From a checkpoint of a small transformer trained on Wikipedia.
Size: width 320, 5 heads of 64, MLP 1280 ReLU, vocabulary 4096.
Architecture: RMSNorm before each block, rotary positions, no biases in attention or MLP, untied embeddings.
Each number is 128 + 24 x the weight over its row's rms, rounded and kept within 0 to 255. Layers, rows and columns count from 0. The size above them is the row's rms in percent of the matrix's.

# layer 3 MLP up, 1280x320, rms 0.0944, rows 1048-1090, columns 0-79
size [102  98  93  90 104 104 101 102 105  93  98  99  96 100 100  88  91 117 106 101 106  94 100 107  95  96  90 103  96  92  96 112 105 107  93 109  95 100 107 100 102  90  99]
[[141 116  77 112 156 143  91 139 131 130 101 159 112  99 142 140 115 160 138 141 107  76 155 141 159 125 113 102 183 151 130 175 115 155 109 151 123 113 116 121  91  86 125 134 160 112 137 110 120 149 116  92 167 112 147 175 130 132 117 129 118 151  88 157  78 150 136 115 129 104  84 138 102 106 115 154 124  92 154 166]
 [119 126 170  99 185 129 131 156 120 126 108 144 132 105 138 172 134 133 120 124 122 126 155 156 180 162  98 135 131 148 118  99 106 114 130 148 124 121 112 155 128 147 137 111 162 142 159 122 156 116 107 106 165 145  98 122 160 157  95 128 143 140  91 103 102 142 134 144  75 144 168 112 147 142 139 103 104 104 138  73]
 [171 130  87 126  95 146 144 149 112 144 143 129 105 100 137 153 132 141 136 116 154  79 143 150 143 110 127 137 142 126 101 130 119 123 143 106  93 162 168  77 130 126 122 109 159 134 155 168 133 112 124  92 107 147 130 132 138 135  84 136 118 129  98 107 118 125 147 146 110 127 134 137 164 148 110  95 135 168 114 149]
 [144 106 104 154 111  91 127 133 137 134 177 120 111 153 123 103 134 143  87  81 144 106 154  93 108 145 114 128 108 118 176 131 112 119 170  73 116  87 107 126 121 110 104 121 149 144 104 117 161 150 112  90 160  95  97 154 160 124 144 123  70 123 128 133  98 136 121 105 120 102  52 119 110 137 147 124 100 132 115 178]
 [ 92 164 117  79 120 159 120 111 108  85  90 111 124 123 115  88 145 159 119 131 109 116 156 158 135  92 108 100 111 192 160  87 146 102 135 126 160 112 129 165 169 136 129 124 165 155 136 123 167 175  93 115 157 121  87 155 116 147 102 139 133 136  91 132 123 104 139 151 135 104 152 134 164 129 124 136 126 114 152 131]
 [103 151 115 149 120 168 101 112 140 112 134  88 106  98  95 126  91 153  98  99 145 112 105 139 136 161 109 171 119 110 135 144 123 137 111 118 139 127  96 119 119 121  77  90 168 155 136 115 128 120 150  90 130 146 128 132 146 173 124 141  95 156  98 115 121 114 137 112 128 168 122 132  97 111  81 141 153  95  87 115]
 [102  85 107 143 124 148 110 168 109 116 149 147 163 127 130 133 136 145 122 145 168 146 129 118 132 111 148 130 132 145 130 143 149 118 106 146 176 130 107 110 135 120 118 182 124 105 135 135 127 117 106 120 160 132  84 123 160 131 145 144  88 128  71 142 141  75 110 150 162 174  91 123  90  93 150 148  60 158 145 102]
 [ 68 139 105 101 151 177 130  86 142 112  96 167 116 136 153 126 101 111 132 134  80 187 138 135 130 146 104 143  77 102 157  99  87 159 109 145 138 130 112 100 141 121 104 132 134 118 104 136 102 147 113 167 113 103 159  97 123 146 125  91 138 124 146 144 147 127 136 141 127 153 145 144 158  78 120 143 156 142 103 141]
 [158 179 118 124  90 110 113 168 170  73 136 141 105 115 117  93 136 162 120  94 163 130 140 134  98  98 105  89  97 108 118 119 152 134 127 118  84 147 156 140  93 112 134 122 139 129 140 144 132 103  87 110 152 147  97 133 137 127  85 149 126 145 137 183 119 166 145  74 144  84 111 107 164 102 169  95 143 144 125 147]
 [114 121 142 123 151 151 138 139 157  88 142 135 120 114 120 148 123 118 146  93 152  96 116 142 146 162 155 148 171 105 135 138 141 169 163 143  65 130  96 132 172  94 152 109 196  94 124 114 132 130 167 135 132 160 114 105 140 111 113 121 136 167 133 169 186 137 136 142 117 140 107 148 128 127 167 157 168 119 119  90]
 [108 119  87  96  97 190 112 124 129 128 167 129 114  70 109 143 134 114  83 129 127 146 109 126 112 188 161  93 159 120 158 154 114 180 123 133 165 116 126 124 158 131 106 124 138 115 108 120 158 138 150 119 123 104 108 165 172 130 113 122 102 146 119 106  79 101  95 124 160  72 128 112 126 115 136 119 130 150 143 105]
 [132 137 118 114 132 135 114 117 152  88 124 139 129 141 115 123  94 131 144 115 140 136 156 120 164 126 130 125 174 135 112 136 183 105 128 117 109 143 104 154 114 113 110 149 148 148 124 127 125 162 123  97  68 122 158 125 110 113  72 179 137  99 115 148 109 118 154 124  95 122 158 142 110 106 131 137  81 121 110 131]
 [117 118 140 144  99 105 113 104 102 114 101 126  72 129  93 131 159 139 107 150 123 158 150 175 192 163 115 123  89  82 186 182 103  83 109 135  88 150  76 123 135 129 139 125 109 146 159 141 139  75 164 126  94 123 116 111 113 119 142 152 166 145 135 120 121 130 152 136 120 106  92 139 145 146 107 156 141 131 143 144]
 [153  97 136 130  99 121 139 118 120  96 102 113 122 158 124 148 140 157 106 108  84 112 144 118 157 136 114 124  93 105 101 126 176 124 146 165  76 125 129 142 170 138 151 100 152 122 152 132 113 118 128  99 174 112 139 149  77 139  87 139  88 149 142 132 130 118 123 178 147 129 108 133 122  75 117 144 165 139 108 158]
 [161 150  96 162 112 136 129  86 122 148 130 124 131  99 103 122 118 121 137 119 122 134 118 135 130 190 130 123 131 112 135 138 138 126 139 144 150 131 179 102 148  95 160 128 139 130 130 122 134 147 130 157 132 124 160 137 122 106  95 116 128  97 103 180 148 132 149 126 159 105  92 186 139 162 129 139 123 163  93 177]
 [ 88 142  82 124 151 119 143 138  99 115 122 102 159  80 152 111 152 154  80 129 127 125  86 144 122 101 162 136  98 148 102 147 159 124 133  80 105 130 133 110 116 126 115 110  97 116 124  81  83 163 159  79 137 180 141 105 126  97 137 126 136 162 139 116 151 151 144 150 122 134 131 133 121 107 120 126 148 139 128 126]
 [115 113  89 117 164 160 148 137  88  94 113 120  98 114 166 122 157 150 111 138 173 128 136 106 133 144 134 173 121 126 140 150  92  94  98 105 141 109 163 100 164 118 110  80 155 156 153 104 152 164 141 142 131  93 177 126 156 121 121 158 159 119 119 160 126 136 114 116 160 176 118 158 124 127 116 167 146 163 127 209]
 [112 155  73 126 132 125 142 163  94 128 157 104 139 177 113 133 107 124  82  94 135 140 122 114 105 132  94 109 152 154  91  94 111 116 157 133  95 143 110 152 129 133 116 122 114  86 120 174 140 127 134 131 127 136  98 120 137 126 107 167 156 121 133  66 100 104 152 140 172  99 139 149 146 107 137 149 126 148 116  99]
 [113 115 162 130 136 114 107 156 143 116 146 113 139 169 102 125 124 144 173 135 116  84 135 124 119 135 101 143 155 160 173 124 121 148 110 151 140  66 115 119 124 149 109 155  99 149 156 134 143  84  95 110 104  93 176 120 163 114  93 150 144 131  87 102 136 109 106 157 121  81 130 142 125 160 137 101 133 137 132 178]
 [149 112 127 138 134 137 135 137 129 101 167 125 140 107 100 138 145 125 128 131 165 110 160 183  98 155 125 135 118 151  86 148 132 114 126 168 134 161 131 129 116 178 139 129 165  89 136 110 120 101 173 136 115  89 116 106 140 103 108 125 135 138 150 107  93 128 126 104 141 143 112 141  88  98  87 142 103 131 110 137]
 [ 55  98 129 148 133 139 133 116  97 114 137  96 132 108 112  82 123 130  89 180 129  68 135 167 194 116 100 134  75 115 132 137 156 134 110 110 139 140 112 126 185  94 124  70 146 128 156 133 169 133 133 146 151 122 124 105 158 151 118 146 138 168 118 169 118 127 146 133 138 130 111 148 119 122 129 158 129 120 119 114]
 [116 133 127 122 123 142 117 144 110 172  72 104 121 141 131  93 114  81 115 123  86 141 156 157 133 157 123 140 112 121 141 129 159 146 180 109 125 111 122 157 129 124 107 109 139 184 154 165 177 134 166 177 102  99 155 112 149 141 120  95 103 111 101 103 100 151 131 129 131 121 144 108  87 111 172 151 162 172 111 144]
 [186 133 119 112 118 151  88 116 157  98 133 136 150 169 140 105 133  99  80  98 129 159 158 122 138 130  97 147 119 148 110 114 112 118 160  96 130 146  92 181 110 128 133  84 115 136 149 144  80 100 112 115 137 124 169 162 189 146 134 142 167 144 118 101 127 136  98 116 129 146 115 152 112 137 135 139 118 105 103 152]
 [156  99 162 145 151 116 134 120  99 100 148 122 169 107  77 183 168 135 142 126 166 148 131 152 112 118 113 159 138 146 128  99 110 159 106 148 165 138 107 121 143 106 138 156 123 112 161 125 152 140  99 100 127 132 149 151 149 154 156 153  88 142 113 110 137 127 138 127 122 112 111 146 124 189  99 153 115 133 184 102]
 [122  98 115 138 126 153 128 144 120 105 122 145 104 159  93  76 101 134 115 110 190 147 131 145 102 130 170 118 105 110 122 148  73 136 151  88 169 129  82 143 145 129 124 115 158 156 100 112 126 135 161 101 146 105 119 138 189 134 115  80  93 120  80 127 164 118  96  88 104 139 117 128 153 123 104 127 137  92 110 117]
 [168 109 150 170 128 144 100 137 140 100 164 125 107 128 151 150 137 139 153 150 136 112 107 146 154 148 120 156 181 135 101 107 161 145 104 109 113  79 113 156 140 118  63 150 110 135 128 179 130 105 129 116 129 116  96 170 124 183 163 125 157  85  80 174 124 135 111 144 162 128 106 101  93 129 145 130 105 135 150 141]
 [103 157 134 135 118 122 134 165 135 172 127 125 177 125 117 102 122 131 134 106 141 128 144 117 128 116 147 104 105 134 152 120 135 160 149  83 109 122 116 134 123 124 111 104 147 131 162 157 160 115 139 104 133  96 128 112 113 131  76 158 124 191 149 159 129 114 123  96 191 127 147 116 107 114 103 169 121 116  92 176]
 [139 117 139 130 128 170 126 134 128 121 116 102 127 102 107 134 139 125 124 132 172 153 113 147 138 170 134  98 134  86 143 140 131 130 151 132 152 128 155  91 150 104 129 108 107  99 169 129 130  79 136 180 124 128 115 129  89 131 131 134 127 101 136 146 113 152  93 109 121 154 105 182 106 100 161 123  69 161 138 150]
 [162 144 114 145 148  82 149 130 121 182 125 107 133 146 152 139 166 131 134 179 110 106 118 124 134 122 112 140 138 105  86 141 105 131 136 139 137 126 114  95  78 164  79 149 152 132 146 117 155  85 108 165 140 153 141 111 109 164 137 170 117 123 142 155 155 108 137 136 156 157  92 114 139 132 169  94 115 145 151 110]
 [128 105 164 145 114 126 146 156  81  87 150 142  38  80  97  42 108 111  81  92 126 147 120 105 142 109 150 117 138 142 165 179 118 130 138 136 104 132  95 131 101 149 136  85 119 111 187 123 122 158 127 103 100 162 127 107 121 118 124 120 133 117 186 136  82 107 132 182  94 138 137 139 131 139 160 127 128 129 113 127]
 [123 131 146 152 105 119  96 116 119 125  84 131 134  89 150 102 138  90  99  97 124 124  92 138 155 142 120 146 147 163 128 123 165 117 120 148 142 110 139 124  69 122 140 102 132 126 114 141 122 121 119 105 158 127 127 152 102  93 174 111 126 118 159 191 135 135 127 126 138 141 101 121 131 109 154 125 140 125 136 160]
 [143 147 161 145 132 108 130 105 135 115 135 149 109 153 126  72 124  96 124 127 136 143 159 150 116 123 133 132 155 122 121  85 124 154 102  95  92 104 129 125 136 146 147 116 129 167 162 113 166 115 192 117 155 137 105 142 133 128 132 155 165 118 140 135 150 138 144 121 134 167 115  95 126 137  82  89 128 114 154 122]
 [114 159 124 106 111 129 128 133 110 150 126 131 124 121 101 104 125  97 174  97 132 104  84 114  89 125 156 172 161 140 118 104  96 131 159 171 121 128 126 133 117 139 111 142 139 121 106 104 121  91  94 148 108 139  94 134 122 158 113 137 109 122 155 153 146  99 150  94 150 137 138 126 140  95 116 148 170 112 146 101]
 [106  93 135  96 159 125 108 150 108 127 145 127 131 158 139 190 124 112 171 123 124 148 167 125  85  73 125 154 144 130 142 122 156  95 106 126 174 110 125 140 166  93  78 144 136 168 132 111 106 153 129 129 114 122 127 134 124 154 138 122 129 101 138 148 132  99 144 143 157 122 126 152 145  96 148 142 101 101 113 134]
 [150 123 112 132 126 152 138 117 127 111 134  98 147 162 125 122 157 141 127 120 108  98 128 157 171  65 104  87 161 109  96 117 142 114 104 100  95 157 172 137 133 171 133  93 121 141 201 139  88 133 118  93 123 150 104  64 157 101 124  99 113 151 126 118 140 135 166 141 169 120 149 120 118 143  89 133 172 106 103 122]
 [131 138 112 129 159 134 100 176 167 132 156 100 132 115 106 110 106 104 157 133 178 156 135 103 107 145 156 119 112 144 103 141 126 143 119 107 115 116 137  82  83 139 153 133  92 136 100 125 125 144  86 121 117  88 108 137 115 134 121 151 128 145 119 133  74 192 121 152 137 128 136 133 127 115 146 103 125 110 157 123]
 [143 109 112 103 117 126 117 134 151 152 122 172 128 129 134 161 138 140 141 144 131  77 110 146 110 149 175 104 102 125 115 138 145 147 170 135  64 150 115 121 106 162 124 118 136 117  70 150 123 128 142  65 181 111 110 120 128 152 121 101 123 136 137 126 127 108 146 157 152 122 138 135 129 131 138 118 149 146 141 112]
 [170 163 136  84 138 145 128  83 163 119 143  99 164 126  96 160 115 184 118 112  76  86 147 162 146 161 155 113 107 133  94 150 131 172 122 133  97 127 150 109 151 117 104 162 177 113 183 119 133 148 162  71 131 122 162 131 102 119 118  84 157 108  84  93 134 110 123 159 108 115 135 172 168 128 125 105 126 174  95 138]
 [134  97 155 139 110 186  92 104 133 115 128 118 111 143 150 112 120 124  94 126 190 148 158 139 143 104 137 121 153 140 173 146 114 149 103 161 134 110 137 128 143 140 144 146 140 105 132 108 134  52 126  90 140  95 103 132 168 135 128 114  95 131 158 135 110  76 129 134 111 146 115 157  92 114 154 148  96 143 135 133]
 [153 131 105 131 131 198  86 170 111 152 132 117 152 122 137 106 113 166 123 137 121 127  95 129 121 120 149  67 119 141  94 138 104 153 132 117 108 131 142  95 110 144 103 137 149 100 103 104 117 123 130 114 142 144  89 117 185 149 113 143 159 109 177 155 139 103  98 160 128 129 145 158 149 118 139 169 108 140  92 142]
 [ 97 126 113 128 158 115 145  95 139 101 152 102 120 150 139 111 132 149 113 139 120 131  76 122 181 177 121 140 144 116  96  93 136 152 128 153 141 122 114  83 155 130 168 175 143 122 124 123 116 106 136  90 121 158 121 138 113 113 173 165 113 111 112 176 104 148 139  93 154 111 143 113 131 121 142 123 132 145 110  70]
 [150 122 131 118 135 136 125 136 123 159 143  79 140 125 147 123 114 103 129 135 177 149 106 122 106 168  67 130 175 150 145 114 128 163 127 153 109 167 109 127 130 119 169 128  89  75 173 101 100 122 113 146 125 125 119 106 129 141 132 116 104 149 157 141 132 183 141 119 162 111 138 103 141 129 162 150 155 117 119 108]
 [ 97 167 140 146 161 131 115 113 132 138 122 142 147 125 147  77 179 114 188 129 109 109 156 146 133 136 132  89 114 102 170 142 140 110 134 108 103 109 141 163 101 131 121 138 159 131 176 160 128  77 128 131  30 108 104 119 151 130 151 167 113 123 104 152 117 141 149  97 153 122  88 122 130 152 131 108 140 121 161 138]]
# layer 3 MLP down (transposed), 1280x320, rms 0.0903, rows 1048-1089, columns 0-79
size [104 105 104 109 104 104  96  98 106  97  94  99  98 105 107  95  95 111  94 100 107  96 101 101 100  94 103 106  92  96  96 112 101 109 102  97  98  94 100 100  98  92]
[[120 128 138 111 119 123 124 147 169 156 133  78 124 140 139 133 149 119 143 141 123 120 100 141 117 123 115 139 149 137 147 152 148  95 143 149 166 145 131 125 157 163 182 173 105 160 140 142  99 130 156 123 125 119 135 130 173 162 138 110 119 115 144 126 205  96 135 149 132 144 114 121 177 134 151 151 113 115 141 156]
 [175 144 130 105  71 150 199 153 138  98 137 105 113 150 139 137 143 107 100 129 124 129  99 154 112 132  97  80 136 148 141 150 154 121 149 109 103 101 155 160 115 143 116 127 134 140 121 129 100 148 151 131 125 101 132 133 160 128 107 154 115 114 145 161 146 158 132 161 148 156  94 127 121 124  77 117 170 130 147 137]
 [164 113 163  89  61 153 169 110 164 119 119 165 140  87 149 114  99 104 144  97 156 135 120 125 132 160 165 159 134 120 121 147 117 111 122 104 104 196 147 162  95 147 140 119 134 132 156 100 137 137 127 125  99 126 142 110 128 108 125 126 135 109 185 131  83 147 163 123 141 155 107 100 169 148 117 120 155 147 135 127]
 [147 100 133 115 157 145 131 151 147 129 154 120 134 164 117 120 114 139 107 123 124 127 147 110  85 106 131 130 139 105 172  98 145 182 107 126 127 158  80 137 153 123 109  46 144 130 131 130 124 144 134 131 136 123 130 139 146 121 155 137  99 129 110 119 112 129 134 128 106 124 107 142 116 135 135 159 127 129 145  91]
 [127  71  71 157 170 117 173 138 154  86 144 144 129 157 104 121  90 133 138  56 151  87 133 140 139 105 136 103 112 157 110  90 146 135 140 122 107 153 133 155 116 133  98  88 152 109  68 109 132 128 125 155 136 121 100  86 125 168  84 145 138 130 124 109  64 166  98 101 120  69 101 141 110 131 132 125 152 140 154 111]
 [139 114 112 144 108 133 133 164 139  91 108 107 154  98 166 124 131 120 153 121 118 116 211 131 129 113  70 159 133 149 150 162  97  92  86 121 137  96 118 114 139 151 134 159 171 147 150 114 125  83  97 132 113 139 134 112 146 117 135 130 123 145 118 109 130 155 121 133 108 118 111 119 143 116 137 144 146 100 130  95]
 [150 139 104 176 140 135 123 109 116 147 100 106 113 131  90 152  90 142 119 162 153 142 106 109 105 172 129 143 106 160 141 127 100 109 106 153 107  73 131 131  86 137 140  92 101 111 146 134  96 136 114 112 114 134 118 110 123 106 147 144 171 142 119 134 115 109 114 142 116 133 167  81 127 153  80  93 121 110 138 106]
 [172 101 138 147 126 125 155 116 156 147 129 103 160 139  86 136 166 123 166  89 144 134 104 138 126 159  90 131 151 159 127 122 131  91 144 140  95 132  97 105  89 121 120 137 104 123 104 137 108 125 150 140 114 160 165  87 133 150 142 114 117 112 171 114  89 122 137 146  85 147 141 133 135 187 151 143  80 122 135 120]
 [117 126 147 147  89 118 113 137 187 115 146 162 151  96 139 143 163 172  88 162 122 158 165 112 114 112 115 120 136 126 117 150 121 141  95 140 127 100 141 112 153 162 112 174 134 117 122 131 119 105 141 121 126 148  81 126 112 195  80 175 151 158 145 116 120 146  84 119 132 130 146 146  97 119 120 117 154 116 115 141]
 [134 113 126 180 143 128 168 186 122 124 174 156 132 119 149 135 142 106 119 138 141 150 106 147  96 131  99 141 138 133 116 126 120  88 116 154 106 116  94 167 134 110 165 104 117 100 166 153 173 151  96 125 132 150 122  94 130 130 129 149 107 157  79 124  76 133 115 101 100 135 142 127 146 116 159 133 152 168 105 124]
 [109 118 127  93 163 186 161 150 137 142 126 175 179 117 125 114 124 118 108 129 120 144 132 143 114 134 148 112 135 155  97 146 139 120  78 159 158 133 123 104 134 165 140 105  97 111 155  60 108 153 119 130 169 167 146 162 138 141 120 135 100 131  96  74 137 127 162 154 121 105  79 120  80 163 153 100 114 145 131 129]
 [116 112 137 115  83 100 162 162 123 104 131 126 107 112 181 107 138 101  96 143 125 107  80 155 128 108 174 166 105 160 142 147 109 138  97 158 149  90  60 152 148 114 105 121 149 147 160 107 137 110 176 141 133 130 158 101 160 113 152 138  96 129 132  77 120 111 135 160  83 129 141 128  79 138 117 144 117 104  91  94]
 [167 146 147 122 159 102 125 135 129 173 119 169 152 128 124 134 112 134 128 170 175  93 134 121 128 102 136 159  92 130 161 147 186  97  72 120 132 145 160 128 159 118  98 160 122 144 123 140 111 121 153 165 140 110 112 156 154 124 134 158 103 117 102 107 123 147  88 107 129 107 115 161  84 154 116  89 115 132 165  98]
 [111 118 140 104 165 124 141 129 146 114 146 129 131 130 137 140 138 150 109 124 111 152 114 105 131 106  99 160 141 134  80 157 117 119  83 131 131 127 122 156  95 134 121 101 121 130 111 105  95 146 176 161 126 131 131 126  95 120 118 135 139 120  98 125 140 118 151 125 152 167  96 119 121  84  83 108 132  75 111 123]
 [132 122 162 110 144 117  86 171 133 124 148 127 152 135 116 121 105 105 187 130 103 100 111 109  87 111 155 153 131  94  90 171  98 158 123 127 171 102 133 121 157  98 117 115 158 164 157  79 145 116  95 131  78 138 107 158 155 137 165  96 169 106 118 138 140 119 122 125 130 102 142 133 138 107 113 101 103 117  99 119]
 [108 138 139 137 192 122 135 128  67 113 121 120  87 168 127 166 159 169 129 125 118  94 134 128 105 145 123 117 127 100 164 135 143 130  87 116 118  89 120 116 145 108 123 116 123 102  99 178 115 102 109 136 141 124 164 132 123 205 118 122 132 130 125 134 148 128 149 169 100  97 174 148 106 130 120 154  79 182 111 159]
 [103 113 116 127  83 103  77 125 136  98 169 121  92 130 128 161 117 131 154 116 166 118 141  87 145 129 113  89 121 119 149 129 119 119 166 142 102 131 136 133 118 115 109 164 127 111 128 153 133 126 157 134 106 142 135 114 117  77 115 137  86 122  94 148 115  98 126 124 138  95 136 107 149 110 132 128 115  97 164 127]
 [132 148 150 147 134 128 120 118 115 140 119  99 115 120 100 118  93 160 128 141 128  92 126 119 124 111 151 149 177 119 130 133 134 146 152 123 136 130 152  99 131 179  97 151  89 160 143 111 150 103 111 116 149 107 110 103 149  96  96 149 121 141 148 149 101 130 112 125 120 167 135 155 145 149 127  75 129 144 162 128]
 [131 117 111 149  99 145 155 143  82 116 139 110 115 101 156 157 120 135 120 119 129 130 135 144  80 136 142 144 125 127 144 141 133 138 123 148 119  65 182  97 132 161 100  99 143 112 125 111 147 158 153 110 131 131 105 127 140 124 145 118 116  85 150 109 115 116 167 104  93 169 104 133 110 101 148 125 129 128 111 135]
 [130 104  55 110 117 120 137 154 113 145 121 128 151 158 163 155 135 142 151 141 122 193 131 105 151  80 122 110 151 128 115 121 138 136 122 127 138 135  80 127 150 170 142 128 118 145 136 149 122 132 124 161 127 156 110 174  90 116 149 123  90  92 148 110 113 166 103 132  79 167 147  98 117 153 110 127 130 108 122 143]
 [136  92 139 103 120 109  73  83 146 127 123 138 121 122  74 129 127 152 146 124 128 122 182 126  91 112 135  84 154 138 118 132 121 135 156 148 103 184 114 170 125 160 127 167 130 158 174  98 134 134 131 151 100 132 108 104 169 145 114 134 100 144 102 113  95 168 137 106 147 140 163 142 109 114 141 112 155 154 125  93]
 [148 132  83 126 115 158 124  85 155 127 134 109 144 145 122 115  93 162 144  58 134 100 118 138  99 147 111 129 115 115 103  92 110 121 115 133 136 143 137 112 127  93 154 128 137 103  83 163 125  69 126  95 149 114 122  84 122 125 117 159 113 122 105 153 105 125 134 142 147 101 105 125  86 169 122 131 116 181 111 150]
 [138 123 134 157 129 116 177 113 123 185 153 166 127 111 177 109 177 144 173 154 112 137 105 124  74 116 137 136 120 126 122 115 128 127 119 140 135 147 144 121 156 128 114 178 143 116 105  83 115 178 125 135 145 164 100 133 132 120 164 102 112 125 145 128 131 120 125 142 157 101 132 104 116 104 106 127 173  99 120 171]
 [130 120 151 126 105  66 178 134 122 131 126 115 116 118 173 124 140 140 147 144 109 123 101  73 160 107 147 128 152 160 132 132 101 121 116 173 132  95 109 116  97 107 153 109 140 114 143 131  84 103 111 104 128  92 117 113 171  75 112 155 159 146 164 131 111 104  93 105 110 129 150 137 113 108 115 115 156  76 127 133]
 [122  95 175 188 116 168 118 151 136  93 142 146 119 199 113 100  97 140 124 157 138 121 147 128 125 181 141 100 107 127 162 125 162 136  98 166 186  92 143 120 103 107 133 167 179 136 115 126 158 115 141 137 102 135 125 111 109 152 149 138 109  95 120 160 127 110 140 129 108  91 134 132 141 161 146 127 108 128 115 119]
 [122 132 127 159 111 120 101 109 107 153 132 127 119 123 105 130  98 101 128  77 136 165 158  81 151  62 133 167 120 126 159 129  89 138 129 124 130 179  93 145 163 102 137 125  99 135 102 131 118 124 143 127 148  89 118 130 133 175  99 175 121 145 139 119 127 161 139 111 120 119 129 153 115 129 114 106 123 125 151  90]
 [156 121 126 162 139 193 139 120 153 121 143 128 125 121 150 132 147 107 130  84 130 122 152 132 140 130 139 116  93 143 147 105 106 100 113 118 160 151 117 191 151 123 149 137 136  73 194 158 163 155  90 124 127 144 116 120  97 138 132 164 115  81 161 119 132 133 118 103 132  96 124 182 148 143 128 148 130 115 122  96]
 [179 191  94 125 140 113 145 139 132 113 123 118 168 130 136 111 133 113 148 126 138 139 103 120 160 149 147 139 170 126  89 118  90 138 139 151 150  76 115  88  99 137 173 171 116 129 158 137 107 130 177 104 123 137 130 142 120 118 149 139 151 116  87 124 135 146 121 135 116 141 147 160 131  87 130 131 128 115 111 102]
 [172 120 117 148 103  96 134  86 107 179 154 183 132 111 129  98 129 125  94 151 103 128 123 124  92  86 116 108 120 139 143 153 124 127 110 169 108 163  87 136 112 125 122 127 124 121 173 170 101 113 116 151 148 112 131 168 151 104 102  97 141 111 107 150 132 126 145 114  76 119 111  97 126  95 101 128 133 121 174  97]
 [118 126  73 109 144 136 137 130 158 160 156 159 120 110 141 124 159 126 151  92 112 136 145 131 140 107 153 114  97 103  69 107 128  66 183 146 119 152 158 119 126 167 160 144 106 140 149 144 172 111 117  68 178 139 135 112 116 132 129 117 152 118 130 135 137 136 134 116 143 104 184 119 154  96 144 165 108 135 159 134]
 [ 94 150 127  98 115 137 154  98 105 106 134 131  81  76 155 116 148 119 148 150 128 107 178 116 130 118 149 121 125 132 151 110 144  93  93 128 148 130 127 119 127 132 143 133 122 182 133 152 114 114 165  87  73 100 154 126 148 144 131 155 137 131  73 103 171 141 156 137 102 169 157 143 123 147 125 145 126 137 118 142]
 [104 130  75 147 145 119 123 167  89 104 129  98 116 160 128 107 147  97 130 117 154 176 160 152  95 126 171 113 135 117 149 144 135 113  89 120 150 200  99 125 106 143 114 148 139 102  89  91 141 143 121  81 125 110 115 121 188 156 134  83 161 123 104 101 144 116 191 121 142 171 106 130 122 133 161 107 110 106 136 179]
 [125 107 100 103 105  87  82 145 134 141 106 114 127 145 114 124 102 128 147 123 115 115 132 172 161 146 132 158 108  92 134 156 142 143 134 127 121 159 152 113 138  77 115 115 133 188 157 115 154 149 161 116 177 108 137 165 129 108 137 108 137  94 140 103 106 139 148 179 163 135  95 136 148 135 153 152  91 123 104 131]
 [136 144 139 112 105 137 170 135 103 135 109 100 160 113 162 120 171 122 175 153 134 139 147  81 129 114 167 161 120 159 133  99 121 122 125 135  81  89 103 136  83 117 116 127 110 138 152 119 150 128 122 135 151 106  85 145 141 112 108 163 149 151 134 134  95 129 147 136 168 149 115 119 165 162  96 114  84 132 153  91]
 [ 99  71 145 133 149 156 158  74 117 137 150 115 136 106  87 144 126  99 135 136 137 136 115 107 166 135  72 132  80  99 113 139 172 143 122 138 177 170 147 104 146 118  96 123 167 149 143 164 112 124 103 142 154  98 125  98 136 130  90 106 137 199 162 168 136 140 105 128 107 123 127 168 174 132 132  74 127 100 112 133]
 [171 112 116 148 175 123 143 109 149 153  86 160 112 148 119  91  89  68 116 178 105 109 101 130 167 141 128 145 134 146 108  91 137  95 156  98 100 133 150 142 109  98 168 142 129  80 104 141  87 137 156 135 114 119 121 189 145  88  80 138 129 150 113 117  96 125 167 141 161 105 128 143 107 132 120 128 122 154 122 112]
 [145 148 139 125 130 145 176  55 149 120 135 115 122 134 109 115  93 144 111 102 120 148 132 132  96  95 126 160 135 143 110 169 148  86 128 117  71 118 134 139 133 134 115 124 159 146 133 141 138  97  90 136 111  97 115 129 147 123 144 127 141 123 112 197 112 117 117 131  82 138 155  92  98 115  97 132  99  77 151 130]
 [ 99 143  96 149  99 140 139 132 159 118 146 121 125 140  93 127 140 138  72 167 156 123 138 150 164  93 117 108 126 120 131 123  88 108 209  71 112 130 143  98 130 140 135 146  89 152 166 122 133 112 103 161 160 133 127 128 149 128 111 134 105 124 144 131 138 115  78 165 156 166 118  98  95 145 106 151  97 125 153 164]
 [109 130 154 125 149 105 107 147 123 154 110 122 128 100 146 124  55 113 161 155 110 127  94 110  90 142 151 128 152 134 135 102 152 140 136 115  86 149 124 145  95 138  79 117 115 136 121  83 102 102 145 155  94 136 120  96  83 176 117 131 110 122 139 110 150 103 144 103 112 166 143 160 140 144 128 113 161  88 109 154]
 [136 119  99  91 111 134 151 126 109 134 112 125 124 139 151 129 146 104 157 136 167 150 148 113 131 169 110  94 124 130 105 108 125 119 148 140 144 150 105 136 107 128 152 193 130  92  72 129 130 131 145 104 146 130 119 162 112 125 136 118 135 122  87 120  98 110 147 102  94 137 158 101 132 133 123 125 130 115 128 137]
 [166 120 152 115 117 102 124 119 161 116  93 111  45  55 155  89 124 129 119 100 150 107 135 140 127 197 113 125 186 131 145 142 145  95 124 128 109  92 115 141 119 125 131 126 137 123 171 138 116 170 154 152 148 151 141 105 153 122 116 120 119 120 101 106 103 161 153 144 124 128 118 137 170 169 143 147 157  84  81 134]
 [105 111 159 147 103 109 102 139 114 123 102  99 114 137  92 137 166 150 124 148 160 130 182 157 135 151 161 143  91 108 129 146 157 103 153 139 139 136 122 164 146 119 136 113 117 158 146 133 173 174 108 142 140 158  81 115 110 140 110 129 105  87 108  72 148  96 156 112 115 115 117 128 141 131 126  71 132  94 141 160]]